{
  "n_layer": 15,
  "d_model": 128,
  "n_head": 2,
  "n_kv_head": 2,
  "head_dim": 64,
  "d_mlp": 640,
  "vocab_size": 567,
  "activation": "gelu",
  "norm": "rmsnorm",
  "norm_place": "pre",
  "norm_eps": 1e-06,
  "positions": "rope",
  "rope_base": 203000.0,
  "rope_fraction": 1.0,
  "qk_norm": true,
  "attn_scale": 0.125,
  "bias": "none",
  "tie_embeddings": "early",
  "parallel_block": true,
  "extras": ["local attention windows", "exclusive self-attention", "value embeddings", "hashed n-gram embeddings", "a smear gate", "an embedding shortcut", "skips across layers", "capped logits"],
  "init": "normal",
  "init_std_qkv": 0.0366,
  "init_std_o": 0.0,
  "init_std_up": 0.0366,
  "init_std_down": 0.0,
  "optimizer": "adamw",
  "lr": 0.00406,
  "beta1": 0.95,
  "beta2": 0.95,
  "weight_decay": 0.088,
  "lr_head": 0.0323,
  "warmup_steps": 249,
  "schedule": "wsd",
  "decay_fraction": 0.345,
  "decay_shape": "pow",
  "final_lr_fraction": 0.0,
  "batch_tokens": 32768,
  "seq_len": 1024,
  "doc_mask": true,
  "train_tokens": 157100000,
  "steps": 4795,
  "dataset": "wikipedia_en"
}
Each number is 128 + 32 x the weight over its row's rms, rounded and kept within 0 to 255. Layers, rows and columns count from 0. Numbers have three digits each. The size before them is the row's rms in percent of the matrix's.

# up: layer 3 MLP up, 640x128, rms 0.182, rows 393-412, columns 64-127
# down: layer 3 MLP down (transposed), 640x128, rms 0.181, rows 393-412, columns 64-127
up393 100:124142129148123191178120149121148108111090162086117101168177183100084083124109029111109129147119091119165161182146101144218136121131115130053103104123124140159118111123098079153103139107108132
down393 089:114116165148158140164163167140070177046165155123126113165112133113169149109170189133101140161082142176112133107145201141087093134153158142109118130138138119177114115155156154114151179178147102
up394 101:133136098073108145154110149149111167198113211086104157119063131093122125058121099107168197148158164070183124126101096128130107114139089122099189069192108082126137118151105093111119055145086127
down394 094:069149127140138102119123135120144170173126104128145125169094065140119138130109124087131116120158167120135123171075151078108106112152108097192194135133146069117088115162176095139163148112153097
up395 102:143132083138093135141132212106123089118132129158135161155133076147090139103130086156121203080154130073183165168141147189084071098127096105135093164172113143155168149122119192151124084127070195
down395 107:100153141105169129153105114162074116126136151145193124148100158149137104080092129107177092148139107122105176133101154097178133152113089115129109078150114165127133102147115173122117155144157160
up396 108:083147057112098142135142139134173146118128129095143121125100127126124125116093157181091184074112121115178140147128114107110174105107107082036134124176167132119139129140124089107140129149130076
down396 099:078088102051130133119159113113128056127098125126111094145100170174133153109107145155163162085105136131123104115114201102132133054140161104099104144103174172093059112153121193146113152126188096
up397 099:175119115069169120127157118139107119123119227147169119197174182138134089123138084133115125145094131098099051133096131121183132154093106141132111074100143130165120156132115086087145129117132165
down397 099:063107131151167088113149130097119144133115148127148129156127132108180122145163127110093116188076145121131089144105120101140088078144159109130113138098078140144150138083128117104144182176097176
up398 100:162131138119103097210142118178128102178137097112130173065157143149140130132143132081080102181182090125184172129155111099170139115077102079143096102141169084122158102167087171155071169139106139
down398 094:105122142140111110154109153115094149133101170146179138066188092144192137131101127148147134144173054112085168121111082129081131130094176158113131101064141105087094107118100118182182125146158166
up399 097:127190123135160161108092163099136033118078147149139110111090123115146136092083157159129142162140142047145143138144080071124161133122128099101150122154111145145120145107127173116164154152103150
down399 099:108095087146178112164161108142088158054131122115125223110122162115136122135156125148118107111174068069119143100082151147114117143171073090181158180153111124113158134137084091157072092150119142
up400 103:149160068106125130088179161088121141157145108078161165075136084102151130127091161081122167104117147136152137078084141132156144164097068114125148115119130154207116180127119138088070146123128143
down400 103:109101134141097103075140131154137127053095091140137145124125114126133129158170082111117114156168132074104172111108150088128154112170170140123112131193113040118149194143111092092100177078111167
up401 104:099150041143129131171095072101151102081116116102120120119131142115109083092109110176127110113134183120111122085121112070156134128111118108107144097156071108162174204144131145129154130093038150
down401 112:178071163132110138155123136175097132139180065129127119113159094188096174117109107121176125217110136091165180086142101117156075105196125157090099125102128061069129184107191138158140145198111075
up402 100:141117103163036176152111115196170062143163112128129181094132117127061148177076063138098154108144176147129128139133112126204146160150108140083185089123158100122180106119105142119104164177108098
down402 100:125074174114114112137182157095080141084189091093063091142124076100146058105084168127083148170091158152121164070112085147071101183136139095107119145160145158091110078131172108123132149108150111
up403 092:163113156138143097171144126065123212174108188169128203112132153150135178155084094139122125159095037127148071111120139175127107193113082087104138113118107132133152115156121066157131132125124117
down403 088:088128125136109104080120122135118118077140075112164108143105138087149065181155119090139082128143191100094170161135165123132110101153138130125081081124147126134127099127133168123091118164079133
up404 094:155104144062054125114090114113134081089092123129143108140124151129119143095100078145132166105146104060163123160148113137172100161100120095100104095099115101118138180124109099146136142124115147
down404 088:188137137057176184116166182180152109098119115155086165177144108088111165140160170064124135094049158108142203050166122133145089101121139170117119141148130131163128127110135130141128081095116144
up405 096:131130130125155131090131132075126134167142122129063121151126140076179101167141137159149110183146068118098128136110116143153113118133096129197180130202177109129151124127087152091169173118104121
down405 099:139083137123090099078063169148136152135132087115078173140125157108153162175177089160128081151105129180136119127073065174097159100080103104128172096191123124098071151152035144099152133135158141
up406 101:123169078113123141092101123144158167105107148123137183111127155160143130227103112155141078079139098134121141155138094115136072190101129138108163176124130095096151126065123050139153072117098164
down406 102:115104144107143118079098170139124124116120176107152125123166096119111145163129105083160139088097150165130130057137097101135092109109164150121096141084102125174138152132093106122151038130084071
up407 103:180226128143113176143147107128127103123069132069117159098143125142146121141158125172136196051158173180111115219144116183096130069106060136156179126165167137115135138102111129139134146112111136
down407 103:153145144134162117097109108189125100097157121129121112137109115152125158158138135137127115099102140132117131229133128123146131116107058033092050145164132099116124110158115170144119136155072168
up408 106:153175015136113122173095109182165167167109125115159121167068087151084042177110113138133128126150165163102145151170132150147098134160092054129133086144148105166133131140143130118124118121144080
down408 119:125117103106109142211132130113146156144133139127158103094081071168065116156138132099139131143202147177136071105140157114184121052100113086133142076114139104191167139125144152153080062165167110
up409 099:144151053102141083110123113167104103141145134121129093107134140187193159121115144176120095136103206091126125117075140140111146117133187093097091107208161142062108140164158108130141121150081136
down409 107:174134123140122163079166140118081109118140097132094119080170137114162111162116084137134109104098121069120157124074159131123155137095092143089060108142132135068101219181110118211132132123198112
up410 106:140194083088127127109130148149124095135143218110174155100117143130116168175138070144100127095142113065144135169139171159158112069151159107112143078130134143187187128151111103034133091183108125
down410 103:134072151093142082136123157187110131077125144115134074104149097114132194120144132162165151087138125159092177112176139184098156111130099100154166131123205104116123100147082122115169127159223167
up411 101:093158158095080147141126115110103185180170152144137175148176092060112207139121120119157192133111099091095073103148131115142168090110105066134147097106100133138141165116084154146092137104150141
down411 102:138104145181078127139151085083203133109090139139152118148098234122147123130149119120101100156135172180152122122121174150123175131150117185151166098122118172106094090081096141133137104142137142
up412 098:139117094076138146128200097146164161142156099079152102072162082139153161164129148159077124180114117123141115131135128127159105100151152118054084109101128130114132141101204083077114172082136124
down412 095:101121158156120176119139098148097153088124076136137088119160186165099113063117077093159096137141147155126140102095141051128148059134111172167131098151124114159143139177130205131132136104133115